Weights of a small transformer language model: untied embeddings.
Each number is 50 + 15 x the weight over its row's rms, rounded and kept within 0 to 99. Layers, rows and columns count from 0. The size before them is the row's rms in percent of the matrix's.

# down: layer 2 MLP down (transposed), 896x256, rms 0.0908, rows 395-400, columns 0-255
# up: layer 2 MLP up, 896x256, rms 0.104, rows 396-401, columns 0-255
down395 110:72 76 60 51 22 71 54 50 29 40 51 70 46 30 25 31 39 47 16 36 63 70 57 61 80 49 58 70 36 25 46 38 37 35 54 48 58 28 35 22 67 37 65 62 32 73 39 36 18 58 63 52 29 42 52 42 65 54 44 45 41 67 56 28 44 54 43 53 37 57 43 62 24 48 33 45 66 47 43 40 29 68 35 19 02 47 42 60 70 65 50 46 23 63 44 53 45 82 48 51 46 54 58 59 38 31 46 31 38 42 22 71 49 55 35 37 49 77 39 47 61 28 52 40 88 51 53 40 49 61 52 21 38 49 57 74 56 66 70 64 38 35 49 51 22 68 71 41 52 59 56 45 63 51 55 51 56 52 64 50 43 56 62 43 82 44 47 63 38 56 27 38 51 35 42 54 56 51 41 61 43 49 43 36 45 58 65 77 38 42 49 17 60 44 51 30 38 56 38 44 41 45 57 24 56 39 67 32 60 53 72 36 68 61 56 71 54 72 44 59 38 73 51 44 76 50 63 53 48 64 42 46 60 12 75 31 43 42 48 56 44 38 58 18 73 17 34 45 60 34 90 45 54 42 63 27
up396 112:64 23 68 53 57 70 50 60 45 41 16 26 49 76 42 60 49 48 50 33 72 17 53 68 56 48 45 51 44 49 37 47 48 56 40 72 51 54 49 40 31 45 54 49 47 40 48 48 62 71 23 45 66 24 18 38 56 34 29 68 41 55 43 78 48 70 51 54 50 51 61 54 43 44 50 51 39 57 62 30 22 56 30 71 30 50 51 42 53 46 55 61 49 76 62 73 33 75 23 73 57 45 78 50 20 86 51 39 57 76 56 78 76 48 63 81 72 68 37 46 38 72 45 69 22 46 68 34 44 50 42 22 73 56 27 48 65 59 74 49 54 47 56 61 37 54 25 50 17 49 58 55 56 18 61 60 76 30 60 37 50 51 64 52 21 46 82 06 59 15 53 45 59 33 36 62 56 70 53 36 46 29 48 59 55 35 33 68 67 54 54 47 42 42 35 47 57 67 37 53 59 31 57 45 58 63 54 52 74 35 62 54 34 50 67 43 33 40 40 57 36 38 25 37 52 52 59 39 60 46 46 40 60 54 44 25 79 49 35 45 77 58 43 60 23 61 47 71 57 49 65 42 27 49 65 71
down396 095:59 20 29 59 50 56 65 33 52 40 43 62 40 48 59 36 48 67 50 52 62 46 53 35 83 60 40 66 50 45 49 41 40 38 61 34 44 46 44 63 84 92 53 38 36 66 33 57 35 43 62 29 50 52 58 46 50 38 63 36 52 36 52 46 27 50 77 46 40 56 48 45 65 54 70 44 54 47 27 56 39 20 59 57 27 41 66 34 52 62 57 35 29 43 44 76 42 55 35 55 67 42 20 43 40 81 33 68 53 41 42 16 49 61 55 94 49 44 36 41 52 36 48 51 44 85 47 63 53 73 40 33 44 39 58 64 61 38 31 55 24 53 67 81 57 51 35 52 46 38 46 38 26 58 35 50 88 42 41 38 67 52 64 32 61 34 50 74 47 34 56 58 73 57 25 39 81 14 48 63 56 45 37 70 47 53 91 48 48 56 31 73 47 56 28 70 80 42 60 48 48 49 73 43 54 55 53 53 55 37 57 39 36 44 77 61 67 62 29 66 59 29 22 30 44 39 95 69 52 58 36 38 62 35 57 40 50 40 57 70 54 45 18 47 41 47 60 80 56 40 40 25 44 74 46 49
up397 120:45 57 66 79 11 60 45 58 31 33 43 30 33 36 41 55 44 97 55 41 35 59 60 34 60 38 65 39 28 19 50 19 51 42 46 41 63 26 59 48 62 66 74 35 41 30 70 68 51 22 41 52 52 69 32 63 55 67 55 59 19 65 61 99 50 47 47 61 57 35 66 70 31 70 49 54 46 52 69 45 44 46 44 75 51 69 55 60 45 48 35 42 61 25 52 60 52 65 41 41 60 49 85 74 58 66 67 56 63 52 73 56 66 66 67 59 26 64 48 31 64 52 54 24 44 69 63 26 59 48 31 37 46 33 52 51 44 71 83 47 61 54 60 43 45 49 50 32 38 58 81 21 48 36 46 59 69 54 52 68 68 16 43 64 56 39 20 30 52 56 43 30 49 46 47 60 27 59 34 41 49 35 64 54 52 48 61 71 55 69 57 48 38 47 41 47 63 47 36 28 50 53 65 55 54 78 35 49 50 61 59 29 50 35 51 71 29 47 50 50 45 28 39 78 61 50 46 17 47 60 49 43 54 44 70 42 45 22 44 57 79 27 43 60 47 21 54 63 42 58 17 38 42 36 60 34
down397 105:37 64 42 47 56 86 57 51 46 71 43 65 49 62 49 68 41 43 41 59 47 47 31 66 63 42 41 55 21 22 61 60 44 38 56 78 44 22 54 68 36 40 23 63 69 64 65 57 67 60 64 53 50 68 50 60 30 57 45 49 56 54 28 37 54 36 56 25 58 34 49 60 41 71 29 24 22 46 48 90 32 66 43 47 41 67 24 59 46 51 47 59 42 58 40 46 69 43 54 61 73 49 34 45 46 29 32 65 47 59 57 40 35 59 60 34 47 91 39 53 32 28 29 70 45 23 31 54 33 44 73 35 54 50 53 31 62 51 34 69 63 66 70 58 27 33 52 47 58 54 88 65 80 70 56 37 67 66 66 45 40 51 54 37 18 40 22 54 56 70 81 64 50 48 42 46 19 53 28 39 56 35 53 69 55 49 34 50 28 43 63 31 36 52 61 43 48 24 49 28 39 45 35 31 46 57 75 65 57 46 38 36 60 45 59 38 56 36 51 76 71 57 46 48 66 65 70 61 56 33 27 53 22 39 77 54 20 74 48 61 38 66 69 16 63 39 46 35 57 45 56 55 78 34 53 47
up398 084:53 56 34 50 30 48 39 52 81 74 75 45 61 43 33 56 68 42 71 49 69 46 49 99 54 43 50 53 46 83 65 67 62 52 36 65 39 69 64 58 62 58 52 31 47 34 63 44 26 65 56 42 77 39 44 43 43 55 52 49 55 65 49 31 15 52 53 40 51 58 32 85 46 55 38 64 47 39 09 64 52 57 57 40 27 37 67 36 45 30 54 69 38 63 63 51 29 50 20 51 69 47 42 42 45 91 36 60 35 45 55 50 49 64 47 50 28 63 50 92 71 40 65 48 60 53 42 60 40 49 36 45 48 51 34 56 42 52 78 58 63 84 46 82 60 46 52 57 42 45 66 59 70 56 62 66 47 68 58 55 37 55 52 51 55 59 61 40 35 74 31 44 54 47 38 59 59 54 38 45 28 37 48 73 55 46 61 32 39 60 40 58 21 30 44 64 56 76 83 55 55 63 38 60 75 57 18 57 30 41 71 48 65 54 23 54 48 34 66 61 46 28 73 29 25 45 57 54 51 58 30 70 63 56 65 50 34 68 27 55 41 49 63 56 17 05 43 70 44 65 41 37 62 64 61 38
down398 089:76 49 35 34 66 48 59 64 85 46 60 32 22 21 23 51 36 66 64 51 41 39 35 64 28 37 71 75 37 47 56 45 49 29 79 68 32 58 56 38 58 53 47 74 51 45 55 30 39 48 42 13 41 56 44 58 32 14 30 56 35 53 56 43 40 43 75 39 41 73 46 59 41 97 24 47 32 59 36 46 51 58 51 58 41 22 69 22 35 37 53 49 66 65 45 57 32 70 30 65 24 51 29 26 38 45 72 48 39 35 53 48 52 63 56 47 54 69 56 51 50 38 45 53 48 68 62 59 57 45 35 47 48 60 50 25 35 51 54 51 63 19 49 82 49 53 28 60 67 24 41 32 48 86 69 54 54 56 84 61 54 61 48 57 79 53 58 44 59 75 42 52 54 44 49 42 61 31 58 55 20 39 56 68 50 58 61 51 28 18 45 54 30 31 54 32 48 77 38 49 68 38 53 47 91 57 46 52 45 35 32 52 55 53 42 64 61 34 26 36 36 43 40 66 16 41 70 73 40 48 60 73 66 48 54 38 56 42 49 37 50 69 25 50 61 56 51 50 39 46 51 66 43 83 35 54
up399 107:37 67 48 38 56 57 60 51 52 28 55 52 37 60 60 46 59 62 61 62 36 32 52 56 59 49 49 51 16 61 63 41 57 29 46 74 48 48 56 61 43 40 56 44 44 78 48 65 50 51 46 63 44 70 59 61 70 70 50 60 79 62 70 39 44 55 42 18 51 39 49 52 33 69 59 28 70 69 42 53 55 55 70 42 49 59 45 76 44 49 49 76 43 51 64 49 84 66 34 22 49 51 20 60 59 65 43 50 66 57 41 59 67 48 56 70 75 05 54 72 54 66 53 53 28 47 42 59 50 58 46 20 83 84 73 27 43 57 52 45 36 53 55 44 61 29 59 57 32 63 51 42 74 40 65 30 78 62 50 51 91 93 30 59 46 30 60 59 53 60 26 75 61 55 54 42 49 50 59 76 59 54 25 46 37 47 47 53 45 52 66 53 42 25 23 50 55 60 29 45 39 64 60 67 37 60 66 70 47 62 25 56 34 40 38 30 61 35 78 70 46 55 55 76 69 98 59 59 39 47 57 42 39 20 33 44 57 36 73 18 59 64 64 53 49 55 43 58 54 43 63 67 49 48 13 57
down399 094:45 53 56 50 46 29 79 34 15 56 71 40 48 41 74 47 41 44 62 28 52 61 16 46 50 74 57 47 33 50 53 46 28 44 55 15 53 24 52 72 61 57 30 47 70 31 59 29 53 44 19 39 36 22 50 55 35 50 52 51 49 34 77 60 57 59 48 56 68 43 65 29 68 37 71 59 52 31 52 42 42 73 30 46 56 42 56 40 58 39 55 47 44 28 56 62 54 67 47 59 61 41 72 63 72 73 58 46 23 57 32 74 37 42 53 46 49 71 69 70 59 49 37 51 39 58 64 76 49 56 29 62 52 44 69 52 64 62 25 91 53 38 43 30 41 64 66 64 55 60 47 63 47 75 89 51 60 43 75 40 53 68 50 78 46 61 25 33 56 61 33 19 38 17 82 56 49 59 63 65 51 35 46 89 22 36 54 54 58 61 53 51 67 43 65 33 54 72 37 58 50 55 59 39 82 46 80 25 66 71 31 64 51 59 31 66 65 71 61 51 61 48 46 62 83 28 58 51 34 41 43 55 46 26 70 68 32 38 56 49 59 56 71 39 58 63 66 31 55 47 54 60 46 46 61 49
up400 104:44 54 38 68 87 80 57 28 57 40 75 86 61 53 32 68 71 59 24 50 41 25 69 33 45 15 38 43 41 34 24 50 45 36 78 67 60 27 43 55 61 25 63 32 62 30 31 45 48 59 42 58 42 48 56 73 50 67 69 38 71 41 62 47 40 45 45 63 60 51 48 63 65 68 48 62 45 46 60 61 63 58 53 67 45 38 55 61 71 61 45 39 57 68 36 42 52 73 56 59 61 56 50 41 57 25 43 59 58 31 31 31 42 68 33 48 63 34 42 39 37 86 38 55 72 45 46 45 54 33 63 86 45 59 49 51 41 56 47 42 20 86 63 50 71 60 45 52 47 29 39 35 78 49 35 35 43 47 54 32 58 49 66 59 60 55 41 23 47 73 73 52 54 43 29 63 34 50 40 46 43 51 36 22 82 73 25 43 21 70 41 41 62 56 25 42 57 46 27 55 58 44 24 48 74 85 74 55 63 65 64 44 57 43 38 53 51 40 50 65 52 32 34 24 47 29 68 61 29 59 79 55 87 33 23 43 46 41 53 56 59 52 40 46 67 50 48 70 35 34 47 49 46 30 55 26
down400 101:37 54 20 42 14 58 64 22 49 48 85 46 40 39 55 51 56 45 26 52 43 51 54 49 57 64 41 53 48 61 69 39 17 66 67 62 77 32 53 55 35 60 46 36 44 30 30 72 27 30 82 43 40 58 57 38 32 29 17 29 55 59 40 47 35 62 50 54 53 49 72 36 67 70 37 60 50 43 59 52 45 40 33 53 51 69 47 50 37 65 45 43 57 45 24 45 54 37 46 51 69 67 29 67 58 53 31 71 51 24 56 33 37 57 60 43 60 73 49 71 38 44 23 45 44 60 39 56 42 33 55 60 52 60 61 36 49 41 60 70 67 46 47 72 54 52 65 38 73 27 32 58 39 70 61 46 31 59 57 60 61 29 36 52 51 59 41 28 43 72 84 58 70 19 30 33 33 32 53 61 45 46 29 35 44 62 33 44 49 55 50 66 40 56 71 60 45 62 40 43 23 71 45 33 60 54 68 57 51 59 41 71 62 45 70 42 05 84 55 43 75 23 45 34 64 52 72 69 56 41 38 79 51 06 41 56 57 45 66 67 66 46 74 47 57 60 19 52 40 54 61 47 51 70 87 68
up401 089:22 36 30 51 44 30 44 42 44 48 30 69 68 62 42 62 58 87 53 43 75 68 36 52 52 30 62 52 45 23 57 54 43 69 56 62 60 55 37 36 89 50 59 38 19 48 58 60 44 81 28 27 90 45 49 37 50 72 76 60 62 47 58 48 57 34 75 49 59 60 55 41 39 70 63 58 62 63 68 49 28 19 10 64 38 57 25 39 57 42 33 70 61 35 56 51 37 52 40 41 44 78 52 35 51 56 65 33 55 42 50 73 27 45 50 72 43 29 47 63 41 50 42 40 61 19 46 92 33 39 60 51 78 44 52 46 39 25 47 35 61 51 55 52 27 40 42 59 37 69 47 59 71 61 29 73 48 46 60 59 67 62 59 63 45 39 66 41 26 53 52 52 70 42 54 40 38 26 60 37 49 55 73 62 56 43 19 64 42 37 37 31 79 48 65 65 73 39 65 38 54 35 43 65 42 55 47 60 47 42 71 60 44 49 24 52 16 82 62 45 70 45 54 75 50 66 51 50 35 35 64 48 45 32 40 58 55 36 69 50 27 56 80 79 38 32 59 58 66 43 41 63 65 57 55 48